config = dict(
    n_kv_head=8,
    norm_eps=1e-05,
    tie_embeddings=True,
    optimizer='adamw',
    lr_mult_o=1.67,
    beta1=0.95,
    decay_fraction=0.861,
    batch_tokens=65536,
    seq_len=512,
    train_tokens=334200000,
    steps=5100,
    dataset='wikipedia_en',
)
Each number is 200 + 40 x the weight over its row's rms, rounded and kept within 0 to 999. Layers, rows and columns count from 0. The size before them is the row's rms in percent of the matrix's.

# layer 4 attention query, 512x320, rms 0.0402, rows 131-174, columns 0-159
083,201,187,204,208,203,239,299,224,240,193,177,168,207,229,269,177,189,184,201,233,215,143,259,219,274,278,425,184,243,219,189,173,182,158,222,289,219,250,212,238,168,199,246,186,206,190,212,124,225,163,141,245,251,169,200,125,213,179,203,176,230,164,234,164,159,158,186,216,245,236,146,202,213,175,198,132,176,167,209,206,210,132,234,225,266,178,161,263,249,148,245,213,218,185,213,188,196,200,199,180,264,202,226,228,187,189,178,186,209,226,182,167,186,219,205,213,215,172,146,199,188,203,220,224,218,251,250,210,197,204,167,250,197,220,236,231,270,172,240,242,389,209,262,274,189,186,164,241,169,251,212,169,188,103,243,229,218,215,213,154
085,193,202,229,207,269,192,125,183,255,178,230,200,219,177,230,187,171,194,243,182,257,175,265,223,198,139,201,204,109,165,149,171,263,262,182,195,232,207,218,207,163,229,225,195,117,218,217,151,163,233,232,235,184,207,196,135,192,106,197,195,150,202,192,228,156,162,261,185,272,187,165,207,229,205,208,193,213,207,214,153,266,195,250,160,248,204,197,198,247,97,219,233,229,80,243,157,190,166,248,218,244,231,207,200,259,194,256,190,194,225,148,128,229,195,183,173,159,192,195,205,205,153,165,219,148,251,242,228,253,211,211,207,239,228,215,245,199,242,273,248,227,245,214,164,167,235,239,182,188,222,165,247,255,207,190,233,195,213,188,263
084,186,180,203,249,216,227,135,219,217,267,153,200,210,193,125,251,188,185,164,257,177,241,173,184,113,192,136,196,251,108,197,220,224,321,217,193,181,161,200,177,221,212,175,221,140,258,162,195,220,156,213,204,192,237,218,174,194,228,188,207,111,267,189,245,240,219,185,162,187,227,195,196,155,217,217,180,208,185,183,202,218,219,205,189,184,190,185,143,192,173,220,162,209,238,194,262,116,141,206,183,189,168,202,175,144,267,130,143,192,233,156,346,215,142,189,258,203,188,189,243,236,266,252,183,201,210,214,245,217,130,240,142,164,185,215,135,236,240,160,285,153,172,180,133,288,184,169,184,224,162,202,152,162,223,192,184,240,224,170,187
080,174,177,229,263,235,200,115,251,176,172,245,222,212,218,225,230,248,197,197,209,191,258,214,225,170,132,23,225,206,228,213,188,303,226,139,173,205,205,187,182,200,180,194,155,187,208,90,178,109,145,222,137,154,210,235,221,168,165,208,217,141,215,195,192,244,213,191,218,205,145,212,175,187,272,225,246,174,98,234,241,210,221,161,246,175,195,165,175,208,199,209,153,141,187,186,220,233,218,226,215,199,169,190,166,193,225,218,157,203,178,183,157,173,168,239,181,199,181,222,222,204,198,214,244,163,177,67,270,182,235,181,229,160,173,169,183,161,240,228,218,115,229,227,85,216,224,245,213,220,187,201,242,142,261,162,198,257,207,142,222
110,216,214,220,239,270,161,204,199,306,278,182,173,246,163,93,220,226,172,171,241,205,237,265,150,151,177,178,235,227,155,180,200,202,359,181,207,218,159,186,161,243,252,276,245,149,254,225,194,245,175,215,217,236,227,256,135,122,158,195,185,107,235,152,205,208,232,225,181,222,246,222,144,254,219,233,155,187,229,276,188,218,245,185,198,192,214,212,204,231,167,206,186,181,227,176,243,170,148,232,167,246,207,254,167,241,235,253,182,192,236,152,244,211,189,171,216,207,158,153,277,233,172,288,196,152,195,311,236,219,109,253,154,218,232,256,198,232,212,211,240,181,245,259,220,226,217,222,227,149,173,154,231,141,211,225,215,185,239,222,212
093,187,217,215,215,270,220,137,183,261,242,210,196,206,176,259,210,183,197,215,231,234,186,219,200,189,160,236,189,145,123,120,183,243,311,238,216,225,206,198,197,183,250,207,216,141,199,230,181,174,256,209,264,202,232,209,113,159,124,215,221,179,206,163,215,170,191,306,158,227,214,161,186,186,208,152,164,213,228,197,135,264,203,254,192,294,168,175,203,254,97,234,198,236,114,257,191,198,147,265,250,229,289,197,203,286,200,218,187,173,161,164,161,237,184,196,189,137,195,159,180,181,154,160,206,162,283,252,202,206,194,219,191,251,272,205,173,197,236,234,270,244,217,201,205,195,199,139,172,200,224,179,232,298,182,186,263,242,246,218,225
086,208,188,176,200,115,215,264,203,147,205,159,161,206,193,186,212,204,195,183,222,149,200,110,161,208,263,201,188,282,223,234,228,139,171,241,185,138,220,234,201,244,166,201,242,270,208,193,265,246,168,175,175,218,221,193,210,223,287,176,218,212,206,226,210,224,231,144,232,144,198,234,225,168,186,189,197,217,168,196,248,144,196,166,254,157,248,233,171,147,302,167,163,197,307,146,265,196,258,135,187,173,169,190,163,105,253,157,196,166,167,245,292,178,222,206,223,258,174,227,214,211,212,196,204,249,135,168,178,186,181,207,179,169,185,192,189,242,171,132,182,153,152,180,256,211,196,166,216,205,210,233,196,156,194,229,163,188,162,215,157
077,190,161,225,196,260,210,170,202,254,173,232,219,195,142,255,169,185,189,180,265,224,213,201,211,214,202,254,247,144,189,130,203,238,227,169,237,223,172,211,256,155,235,203,157,130,190,183,124,205,216,220,208,185,250,241,146,179,101,221,178,187,207,157,195,160,128,274,155,221,181,188,179,208,204,193,130,200,157,230,176,248,219,222,216,292,187,174,215,239,121,205,206,193,193,232,186,238,187,220,186,228,237,216,215,276,208,227,205,222,233,164,96,142,190,192,174,192,120,197,213,230,189,168,230,185,274,241,200,164,209,236,231,211,285,183,201,148,258,234,261,206,252,226,198,198,238,182,242,180,207,171,260,219,234,211,271,150,203,221,222
084,147,228,201,127,212,130,174,173,159,155,212,201,187,241,258,186,164,191,194,75,153,299,275,240,175,207,224,175,118,198,198,187,236,165,175,229,209,185,210,202,186,214,167,199,163,188,199,155,228,231,170,164,169,179,175,262,232,159,153,198,195,209,170,224,199,172,202,248,249,122,236,202,196,169,263,225,223,184,149,231,237,209,213,154,222,251,254,209,255,188,248,245,156,200,169,90,202,231,213,225,207,152,232,202,249,144,168,175,202,268,192,114,235,184,211,181,196,237,244,215,204,160,173,282,196,211,171,193,166,248,193,277,225,235,222,165,229,232,168,108,194,241,202,136,172,173,240,233,180,213,247,245,176,226,262,200,243,208,208,237
102,217,194,261,203,257,152,220,177,257,225,210,196,222,169,141,220,186,148,169,213,163,277,264,193,149,182,197,287,242,165,107,174,225,310,129,221,174,176,160,196,241,221,206,176,126,263,209,176,206,222,205,183,233,246,230,137,123,153,201,215,116,227,163,245,186,224,278,179,219,194,208,176,181,224,207,106,213,180,265,169,244,250,167,248,315,190,229,129,259,166,191,129,182,200,170,205,226,132,248,182,251,212,277,188,237,249,227,186,154,225,178,251,189,123,166,190,214,170,169,230,238,166,207,240,147,221,239,264,212,119,240,191,225,269,204,154,201,244,230,247,163,252,243,172,211,170,200,208,138,183,189,234,191,242,193,204,236,236,241,243
079,221,198,197,227,269,161,235,156,259,237,258,162,188,156,173,181,183,200,228,258,207,127,154,190,256,235,215,180,157,173,182,172,153,185,238,213,236,182,131,105,207,212,234,258,192,224,276,292,297,222,179,225,200,210,198,179,116,152,224,171,227,184,171,185,191,209,246,157,189,220,178,198,272,181,174,192,208,235,228,156,204,234,184,212,221,231,215,188,209,168,217,222,223,207,215,163,198,194,222,202,207,243,269,237,249,193,275,249,265,159,228,143,175,213,173,202,183,156,170,223,264,111,238,213,172,172,272,136,201,154,271,200,252,276,209,282,243,253,234,205,208,195,216,257,189,210,177,227,135,236,148,222,186,181,208,223,103,155,223,217
082,220,146,209,178,196,190,312,212,170,162,129,149,221,241,263,163,161,177,178,266,177,120,184,227,205,302,372,156,222,162,182,172,186,150,265,286,222,183,213,266,194,201,174,216,178,154,229,156,254,160,142,205,225,156,207,145,244,223,222,216,191,208,204,181,206,172,194,180,192,211,127,188,228,180,216,46,209,194,207,221,241,153,215,184,285,210,196,231,244,179,274,218,157,234,171,208,144,196,194,163,231,214,229,206,172,218,129,160,233,222,235,199,159,205,225,185,203,184,177,207,205,187,246,205,216,267,284,161,167,169,229,161,211,225,255,158,273,191,192,237,305,231,205,309,219,200,163,216,177,244,234,131,218,172,196,197,205,189,218,125
095,185,196,172,197,117,170,189,196,161,194,187,219,211,229,139,196,210,203,194,179,161,241,205,167,193,233,163,161,217,242,265,221,180,129,182,168,161,235,193,207,211,132,207,192,261,196,192,204,179,179,174,112,178,183,194,254,192,263,181,183,200,213,194,179,224,237,96,253,165,156,255,233,162,196,221,268,208,206,202,280,136,233,143,212,74,228,208,206,148,299,194,202,182,274,127,207,191,262,134,191,169,127,186,187,115,225,212,216,183,214,220,243,176,239,241,230,256,201,262,210,187,230,237,179,219,127,138,213,190,245,187,179,145,86,220,217,195,151,127,123,152,210,213,174,224,188,261,222,204,187,203,175,105,198,233,147,201,153,191,167
103,194,136,207,189,241,195,156,207,158,242,207,186,128,219,211,217,131,189,212,234,139,127,162,258,221,214,145,232,157,155,155,217,223,225,234,188,192,183,176,133,172,214,121,208,187,237,203,255,231,199,202,250,164,203,187,180,206,206,229,241,221,216,198,242,220,237,292,137,158,205,154,227,152,169,163,171,221,206,121,178,233,210,190,200,290,225,250,177,251,166,212,190,196,212,202,209,187,220,221,237,197,209,235,181,232,214,204,203,186,167,246,261,174,152,182,159,137,264,188,158,199,143,185,234,126,239,158,171,225,176,235,130,226,261,216,179,240,247,206,247,166,231,130,218,168,191,184,67,182,209,236,213,244,246,198,219,202,211,219,173
085,200,259,180,153,255,223,216,197,252,209,239,170,162,104,203,164,206,175,269,275,288,135,150,231,237,221,246,231,221,185,221,209,203,156,234,210,207,204,233,198,181,213,215,261,199,201,283,183,252,196,201,282,145,228,188,151,184,246,220,129,313,132,191,186,151,175,229,173,256,245,168,209,264,182,157,164,191,238,191,175,185,181,184,261,175,221,246,185,187,197,173,208,261,199,216,169,224,171,177,218,170,217,201,235,204,241,213,257,238,174,210,134,206,241,169,223,170,91,185,207,224,182,142,186,224,227,312,135,218,221,226,207,213,247,174,261,216,226,216,210,242,157,197,263,177,199,147,255,189,209,149,234,198,163,204,263,44,201,224,214
078,212,202,249,246,233,223,198,210,152,177,208,185,173,166,192,159,195,156,229,202,169,194,155,184,166,182,159,113,239,192,228,170,142,182,177,249,172,127,186,202,179,276,194,235,125,219,260,258,197,133,236,212,252,206,194,207,225,318,169,202,220,251,156,297,214,173,144,161,242,142,184,248,173,164,202,163,175,167,200,200,212,226,218,165,209,196,241,111,224,205,184,141,253,200,228,198,156,192,193,176,155,211,193,176,125,250,194,276,209,137,240,209,196,148,189,204,120,162,213,165,217,240,162,251,275,171,161,250,178,179,149,152,172,204,215,134,229,223,240,152,193,128,152,188,152,184,173,220,236,186,198,200,192,158,197,154,153,139,221,182
083,188,123,173,173,231,184,159,235,174,237,210,228,117,216,176,231,195,194,170,232,187,167,187,205,197,155,170,270,256,165,229,214,277,246,214,184,159,107,152,174,212,231,136,229,145,252,155,232,211,162,191,181,171,165,191,224,221,250,180,198,191,255,203,231,263,235,220,153,184,236,221,253,188,197,221,177,139,175,160,159,228,184,141,197,202,199,210,163,190,191,154,199,199,209,161,291,204,192,212,199,172,251,234,132,188,283,250,236,235,196,216,305,223,193,178,185,184,199,163,179,179,180,232,212,161,230,167,211,161,100,176,122,171,223,175,236,213,257,207,203,137,186,149,198,163,174,221,71,128,231,177,197,204,261,185,191,153,181,183,121
098,249,177,182,202,125,188,179,232,145,184,194,204,224,236,169,185,250,204,199,191,141,210,148,217,187,220,95,202,220,219,251,227,177,190,172,171,159,221,189,182,232,116,155,180,248,217,168,246,158,143,163,147,180,200,201,251,191,258,185,221,204,191,188,238,264,269,155,244,135,164,246,204,143,220,199,242,214,159,207,287,122,256,140,193,136,196,210,176,180,314,177,169,185,279,148,229,176,274,146,159,165,144,168,181,91,224,182,160,183,182,257,285,167,192,238,194,223,229,225,222,221,214,237,209,209,82,149,211,215,191,195,188,159,153,187,169,195,177,173,177,90,193,181,186,218,172,255,182,202,168,256,154,138,242,217,144,254,156,214,158
091,198,221,235,190,279,215,180,182,238,206,229,233,227,189,271,188,187,180,225,192,225,186,258,192,218,151,257,241,155,174,147,167,237,272,180,245,221,208,200,185,153,226,222,190,127,199,210,148,187,220,202,239,221,199,225,133,148,84,228,211,186,196,201,202,160,151,263,178,273,184,160,194,216,206,160,128,227,193,182,172,267,196,258,196,275,190,230,234,267,82,241,196,212,115,263,186,217,156,238,187,252,222,183,200,249,204,210,192,205,218,150,91,219,181,226,186,116,211,177,207,177,150,202,252,185,260,262,239,231,219,184,248,214,248,204,237,237,211,275,261,291,275,227,188,191,197,210,207,166,214,177,229,245,166,177,240,220,227,204,225
094,232,236,256,236,216,163,183,212,254,218,175,230,248,185,150,119,199,148,137,179,170,255,206,207,109,141,193,119,244,219,208,183,274,176,163,216,162,136,178,168,207,196,273,149,155,183,206,138,176,156,190,163,296,212,218,183,229,197,257,221,179,168,103,123,295,212,202,257,203,163,176,163,181,208,204,227,142,188,264,232,171,234,229,180,131,222,228,228,168,187,134,234,193,206,169,238,207,174,187,147,223,202,172,219,245,195,168,205,182,302,191,280,234,239,214,246,240,72,195,187,269,230,202,191,274,170,197,220,174,207,224,174,154,167,200,160,234,129,218,180,201,243,214,231,182,201,247,227,238,110,146,173,165,150,154,205,257,209,129,198
072,169,145,203,212,165,203,187,208,129,196,169,218,229,167,193,236,171,246,163,264,123,225,138,179,126,211,205,173,251,171,187,190,196,245,223,188,160,155,220,239,237,247,136,233,188,227,150,281,253,188,202,125,207,180,226,232,197,268,178,213,118,270,248,226,184,238,148,244,153,232,187,187,162,207,184,183,290,192,247,204,199,198,203,177,170,200,153,213,196,257,213,176,148,281,172,249,151,231,144,192,199,216,213,119,92,242,214,187,194,136,226,258,222,170,222,215,246,240,232,208,178,218,281,166,239,151,98,206,196,126,175,139,188,115,271,179,248,191,168,212,150,147,164,200,231,155,221,195,197,204,229,129,201,236,214,174,196,171,237,159
094,265,153,233,159,180,167,195,198,149,207,158,157,237,253,189,188,170,182,232,231,144,138,232,213,166,271,218,180,216,173,191,221,194,229,213,243,170,232,200,160,187,147,162,192,183,218,139,179,261,140,131,176,203,181,132,162,242,208,177,237,161,204,223,264,230,205,176,239,228,199,154,184,110,199,169,159,216,133,155,227,207,222,270,198,254,220,203,234,269,198,255,167,185,209,199,185,159,255,229,167,207,144,223,181,133,211,169,126,154,217,243,291,170,175,238,170,256,250,194,191,215,162,248,236,198,178,168,195,210,163,179,228,184,134,312,140,341,218,198,232,198,211,199,222,180,166,217,155,174,214,230,136,195,216,233,178,286,162,285,150
091,159,235,178,184,183,261,208,242,199,172,135,261,163,217,200,219,230,213,176,163,273,281,206,218,230,193,185,233,270,290,257,178,193,66,209,154,206,237,193,229,200,176,212,137,195,144,166,125,86,168,214,195,177,169,219,208,203,183,221,199,247,181,222,192,219,241,232,200,165,305,231,245,241,251,224,186,203,204,191,196,194,172,158,219,180,135,259,163,179,195,122,152,212,183,223,228,246,174,246,207,204,212,183,182,247,214,198,219,206,217,185,181,220,165,168,239,194,195,226,180,130,149,215,163,271,239,195,232,157,200,186,161,164,231,119,193,161,183,214,199,194,247,233,219,232,210,135,221,239,183,255,168,254,201,140,195,274,285,125,202
087,232,185,217,240,246,195,266,215,247,244,243,163,211,195,247,157,193,153,167,254,225,197,235,259,226,173,241,236,210,217,121,175,257,226,182,291,210,191,195,263,171,181,204,166,142,217,175,140,156,107,173,190,193,180,230,144,187,113,219,198,172,202,176,193,171,180,239,212,261,164,159,163,172,233,209,110,201,145,193,204,222,193,241,250,302,196,140,251,272,167,266,134,157,191,215,174,208,213,211,181,239,199,218,226,213,210,183,142,197,226,157,123,154,219,205,187,215,192,149,255,226,220,221,300,159,190,207,224,196,184,206,269,189,231,248,207,207,232,274,258,242,253,257,213,190,245,214,230,153,242,199,235,152,210,252,267,191,218,202,173
091,148,183,204,180,166,182,322,195,152,176,164,213,223,183,211,202,210,147,165,209,185,226,212,135,224,263,413,188,264,200,191,187,149,172,149,214,212,153,217,227,249,234,228,163,174,153,212,228,254,221,156,97,253,181,221,171,173,189,173,147,243,209,192,153,134,135,136,201,208,184,211,161,211,191,241,155,316,213,232,200,157,156,181,206,178,203,185,216,213,243,223,246,130,246,148,197,186,161,199,165,233,160,202,209,199,174,177,212,220,233,236,161,213,199,219,175,173,196,255,233,180,178,233,212,307,210,210,185,198,175,188,232,210,210,230,213,173,171,189,166,300,212,178,268,211,184,227,249,169,261,169,225,155,152,212,170,140,217,243,219
088,192,172,201,186,165,197,177,176,150,217,163,211,236,274,145,210,159,183,216,189,115,234,161,187,132,177,120,162,226,174,232,183,191,216,201,176,147,222,221,204,234,124,123,215,256,238,162,221,201,155,193,172,178,184,173,240,219,245,177,263,132,214,202,230,246,212,165,224,171,182,224,229,120,184,215,240,250,215,194,249,191,256,169,138,124,223,210,181,138,252,216,167,199,252,183,214,178,239,209,226,151,168,210,176,105,252,155,171,137,202,231,307,207,173,211,224,264,255,251,193,249,242,201,166,175,181,161,245,197,173,213,154,164,130,224,132,215,240,152,197,122,196,146,119,219,194,263,155,224,153,257,127,192,239,188,98,275,183,185,199
101,187,179,233,213,244,216,203,213,258,166,196,192,240,165,280,205,186,181,213,231,246,160,239,215,193,182,290,231,215,155,123,184,256,249,200,258,256,204,196,237,167,218,202,200,128,219,208,160,172,186,173,229,226,211,229,118,186,138,217,201,176,201,192,219,144,174,239,189,266,212,135,189,183,209,203,118,210,166,230,182,255,182,256,228,294,176,168,228,296,113,246,217,187,140,227,191,192,176,231,174,238,223,214,187,238,199,184,156,214,217,192,156,188,157,208,157,181,188,131,190,180,172,200,268,164,229,241,212,212,202,229,260,216,240,243,194,219,232,275,288,273,243,243,219,194,193,185,206,139,264,180,210,251,202,216,241,238,241,214,196
083,219,229,252,203,218,155,198,177,190,220,163,171,290,233,148,186,214,158,195,157,191,207,244,141,142,234,209,239,264,156,236,207,199,218,135,243,160,241,228,180,197,151,182,187,199,195,164,152,204,241,195,210,264,206,161,202,173,195,237,199,162,168,185,223,199,250,200,234,249,187,222,186,144,209,182,179,195,222,284,223,188,222,200,204,293,196,247,183,194,184,164,120,166,211,215,145,204,176,187,166,200,170,214,155,139,178,178,183,176,188,195,314,172,199,225,210,311,209,166,221,229,207,193,220,328,190,197,310,199,182,131,159,150,186,128,126,253,194,206,188,233,185,222,200,190,190,197,249,254,128,219,221,138,175,208,158,263,169,224,236
108,186,204,179,195,248,216,146,174,251,226,213,260,206,182,211,214,165,180,213,202,228,184,234,210,151,144,217,216,142,125,153,175,263,287,210,226,209,207,205,204,173,230,160,215,150,191,219,164,198,249,242,281,189,210,201,155,187,156,267,206,164,212,191,193,136,168,285,152,233,213,131,208,230,207,178,158,205,249,206,115,254,175,230,178,254,155,184,217,206,93,206,203,219,98,255,185,212,164,241,232,228,264,226,177,260,183,239,205,198,176,163,157,260,159,184,230,179,214,166,181,194,173,174,181,172,271,209,246,213,173,212,195,230,239,205,192,214,240,250,261,233,206,182,127,179,213,213,145,194,235,155,188,261,209,176,218,246,234,222,262
097,188,238,140,112,186,150,205,191,205,271,240,142,129,161,144,210,215,225,229,182,211,155,188,199,248,183,216,240,209,203,205,207,148,175,215,200,205,184,205,154,193,213,213,251,211,208,238,281,306,241,207,234,128,248,181,223,172,226,185,156,251,157,222,214,206,229,223,169,184,201,224,191,221,156,206,253,207,264,135,128,191,192,174,234,156,248,232,179,199,209,169,274,208,198,191,202,234,172,213,235,153,249,234,167,223,183,270,243,181,188,199,178,205,222,156,173,180,203,172,188,273,126,200,165,175,214,236,133,218,176,231,218,264,235,161,289,186,230,217,172,233,140,185,242,153,223,180,137,224,244,96,299,235,201,198,219,86,154,231,239
084,232,164,208,184,162,193,224,196,187,202,197,151,170,232,189,244,193,175,221,214,240,131,186,175,236,269,290,239,299,228,190,200,139,228,265,251,198,187,221,209,216,227,172,255,151,243,177,195,266,103,183,172,176,123,184,182,199,235,129,161,184,243,220,231,195,255,196,236,212,303,168,220,200,180,183,177,199,184,186,169,217,176,206,243,269,182,153,208,201,206,165,147,218,209,214,211,149,187,191,177,202,230,216,158,147,194,201,195,194,159,236,271,181,215,182,172,239,221,142,174,186,233,288,249,200,171,246,209,147,112,178,204,187,213,223,228,266,153,224,214,232,169,259,291,164,171,191,176,142,277,206,204,135,181,240,154,191,195,209,130
091,180,241,191,169,213,162,72,188,195,180,239,240,194,176,112,180,209,229,231,142,195,252,183,155,145,129,38,214,135,172,214,230,251,265,165,131,153,184,208,158,228,166,198,170,229,234,239,227,174,244,237,218,160,220,181,259,176,197,206,220,191,172,177,202,200,199,220,205,200,132,269,248,176,178,178,285,214,260,218,198,181,259,175,186,98,226,210,188,124,244,155,233,218,195,209,161,233,178,166,237,153,174,204,188,196,218,252,255,206,190,189,202,243,193,246,215,194,236,255,212,208,204,167,157,190,151,171,216,273,240,183,217,189,144,174,192,140,223,177,163,87,188,174,88,204,212,266,186,185,169,144,227,213,237,200,187,187,158,221,265
086,250,234,176,169,262,183,225,222,204,215,203,199,102,138,163,208,198,167,237,228,310,199,224,224,234,246,190,236,191,227,180,195,169,143,200,154,227,285,128,205,188,111,255,203,227,224,183,219,230,177,191,260,204,211,213,128,174,188,221,269,165,117,232,206,189,225,285,174,164,264,161,220,243,210,190,117,250,205,206,228,245,218,185,206,237,152,285,184,244,144,233,119,191,199,226,182,218,161,253,198,238,196,228,291,219,242,177,212,195,251,198,140,223,176,165,225,160,219,215,205,195,136,216,187,116,267,244,174,277,193,237,189,203,245,222,163,230,216,161,251,204,255,254,202,215,185,122,252,168,201,232,228,237,203,153,227,228,245,195,190
095,210,173,175,203,205,179,132,251,148,206,220,209,262,269,217,206,189,209,234,235,171,241,225,220,183,146,106,243,176,225,239,233,257,190,189,193,211,226,210,200,151,132,171,163,243,203,149,164,174,186,178,175,188,144,198,243,220,145,132,223,166,208,252,203,215,203,199,224,263,231,195,232,164,230,204,203,202,114,152,237,243,225,221,178,192,191,185,252,207,144,215,180,176,222,226,176,218,253,187,181,153,172,199,168,170,203,203,142,168,239,195,151,197,211,234,183,214,270,177,223,214,186,270,241,95,190,188,208,180,220,179,247,169,137,237,225,282,233,214,213,152,243,247,155,183,213,259,164,169,231,243,250,177,250,235,218,204,187,206,148
105,212,169,176,234,163,219,334,247,191,186,146,173,197,245,271,212,229,192,205,233,225,128,182,228,258,255,361,219,290,241,205,198,190,98,255,240,221,211,199,244,192,209,210,205,212,161,213,144,192,145,141,198,246,174,214,187,222,219,153,172,250,182,226,201,199,191,156,223,231,254,196,209,253,202,195,166,138,135,156,235,185,132,225,244,238,226,195,230,252,206,202,201,192,186,204,210,192,198,193,160,217,199,170,212,149,198,165,186,228,183,220,173,168,255,197,180,231,154,161,183,192,239,238,214,260,228,233,191,155,189,180,246,200,216,168,227,244,147,223,188,321,205,215,321,196,222,137,228,210,235,227,189,201,135,221,222,168,219,177,125
094,162,271,163,183,259,208,195,200,214,227,185,177,135,170,159,261,194,201,227,217,266,250,174,205,198,188,199,208,176,141,210,167,159,145,219,139,226,162,195,172,204,171,252,257,256,181,218,249,289,208,193,257,204,207,204,199,201,240,121,173,176,154,211,210,246,152,148,208,218,282,241,226,246,143,251,246,215,238,157,201,211,239,195,170,146,195,273,167,144,146,165,233,268,220,203,210,214,179,284,218,153,143,199,226,237,194,179,147,182,270,180,212,239,185,185,255,201,176,209,201,293,175,253,144,167,221,317,191,236,163,241,160,224,211,234,247,311,236,192,211,212,230,217,208,211,189,164,204,203,219,196,216,214,164,212,228,137,196,160,190
088,179,230,181,110,239,115,198,133,192,222,147,177,187,308,199,258,153,197,198,154,105,194,220,244,189,215,240,217,200,195,267,219,183,210,227,203,200,256,177,139,183,183,250,191,208,151,207,194,310,208,175,181,172,144,122,193,183,165,218,204,215,215,250,134,139,170,187,226,162,295,166,90,203,224,198,223,205,239,81,200,196,204,232,190,274,217,183,246,191,174,217,222,184,231,162,189,196,223,249,213,177,220,284,180,231,174,236,200,239,221,204,260,219,232,246,243,257,213,174,186,199,176,273,176,205,210,248,230,206,176,245,195,226,215,241,246,281,185,133,198,214,202,208,213,162,152,285,120,174,256,199,202,140,228,237,254,252,170,200,166
092,180,166,240,204,268,220,222,164,256,185,215,205,231,212,275,178,209,188,216,231,229,190,241,200,216,182,267,250,173,186,162,191,274,262,178,228,242,209,239,246,141,234,248,162,153,188,212,105,209,182,204,234,244,203,221,139,198,94,211,217,166,218,201,210,119,156,270,185,294,180,163,220,234,175,185,146,174,163,215,174,237,198,259,225,284,213,170,240,282,112,253,189,175,141,256,149,227,204,252,211,191,208,212,186,248,190,209,205,209,206,147,94,182,206,232,174,173,169,191,239,177,205,202,276,142,253,243,235,241,215,194,257,200,209,207,241,221,222,260,264,278,233,239,203,174,217,214,211,202,221,192,236,223,216,198,245,204,224,195,190
098,210,158,220,191,212,115,253,191,235,228,295,150,186,177,170,180,144,209,244,238,182,106,224,164,229,203,199,230,149,158,136,214,192,296,165,237,228,166,147,141,183,231,207,209,157,220,207,241,287,232,180,229,232,242,194,151,158,194,192,235,141,181,191,217,206,185,219,192,249,78,221,210,172,116,163,164,210,184,211,187,206,246,250,173,289,230,236,224,241,164,262,198,176,212,236,181,170,240,261,138,278,187,208,208,201,168,233,198,164,157,173,141,181,170,231,172,199,252,174,219,245,142,213,239,83,198,163,186,259,174,171,222,268,192,252,206,268,222,208,264,228,195,213,203,142,210,255,175,160,184,183,265,201,170,286,212,133,170,293,203
098,204,211,191,215,270,232,197,196,243,216,174,213,217,180,279,264,189,178,226,216,241,183,239,237,205,165,307,251,187,177,153,174,239,249,246,234,239,181,191,225,186,259,223,218,134,198,201,142,178,216,211,233,220,229,235,139,191,142,220,168,182,245,183,178,143,167,245,169,248,281,158,186,224,244,194,130,183,189,204,117,252,166,233,228,293,151,152,229,256,91,207,208,208,133,266,208,208,179,235,227,253,260,194,190,290,174,200,197,197,193,151,153,204,175,143,171,152,201,138,182,191,199,200,229,212,272,220,238,201,189,187,217,233,274,209,214,228,242,257,264,289,218,230,213,176,246,142,222,192,269,158,222,273,166,186,269,202,239,209,203
078,211,183,252,176,277,186,200,155,212,179,237,173,180,130,225,121,185,148,165,214,221,221,214,190,174,233,210,218,155,128,164,169,212,230,145,237,199,209,171,246,175,249,232,191,173,222,270,182,238,202,199,210,248,209,208,153,147,123,229,227,166,174,141,190,154,183,239,194,247,123,188,128,197,175,197,101,204,179,232,214,230,238,235,175,296,177,236,231,230,156,280,194,172,220,203,119,206,196,217,199,269,217,247,215,230,200,230,252,261,243,178,90,175,191,211,215,188,155,217,235,247,203,148,219,187,218,273,157,186,223,232,270,202,231,191,184,220,225,218,183,240,249,280,190,174,141,181,263,175,204,179,222,149,185,227,229,158,212,240,231
099,218,200,169,200,180,223,296,240,188,217,172,168,217,230,250,209,243,196,198,232,195,163,123,218,259,298,353,187,287,194,191,208,169,107,247,222,212,234,212,200,183,192,202,222,248,179,234,192,221,136,146,215,201,157,180,187,237,219,199,175,259,200,258,192,256,224,180,242,207,239,176,163,209,198,189,167,181,188,145,233,209,152,252,232,192,240,201,231,239,225,262,197,206,220,200,187,215,241,190,196,174,183,158,213,133,200,159,167,192,209,248,214,158,255,182,190,229,180,146,181,205,215,229,221,189,203,268,136,159,197,204,236,189,192,214,163,254,122,168,191,272,198,205,335,230,187,144,173,209,226,264,167,181,160,216,206,206,208,196,136
086,173,183,180,248,210,209,171,206,219,200,153,189,130,136,228,260,206,237,179,251,223,170,189,225,259,179,182,143,161,147,201,196,149,212,194,226,226,200,154,185,199,319,231,197,192,214,183,263,177,183,233,183,196,192,205,189,242,252,229,211,156,287,199,193,240,203,198,122,141,213,195,194,219,165,229,154,166,254,105,182,196,242,241,137,201,180,115,179,202,207,281,189,238,205,226,290,145,177,246,227,214,191,187,185,175,190,182,209,252,162,201,162,208,170,194,223,110,236,191,169,170,199,226,189,177,227,198,167,237,231,261,139,229,201,287,161,186,241,197,265,185,218,141,176,262,257,178,136,209,211,196,156,204,140,208,216,201,204,220,141
085,244,251,221,218,261,143,286,167,234,200,223,133,189,177,104,200,239,218,245,197,275,168,282,190,229,243,221,254,197,244,183,215,164,189,226,150,242,229,189,163,231,168,247,230,184,198,209,185,287,219,186,223,159,273,183,165,175,243,156,162,156,138,179,219,250,246,232,188,259,224,284,226,175,228,137,211,197,218,213,221,204,231,147,231,243,202,278,167,225,175,149,203,202,192,211,178,202,209,264,174,208,183,231,180,168,160,183,188,132,218,158,214,202,156,167,225,251,186,188,249,289,112,224,191,250,213,235,236,221,165,211,173,230,241,198,186,205,203,172,235,229,188,189,187,183,223,125,294,165,152,179,271,233,223,193,227,107,188,225,287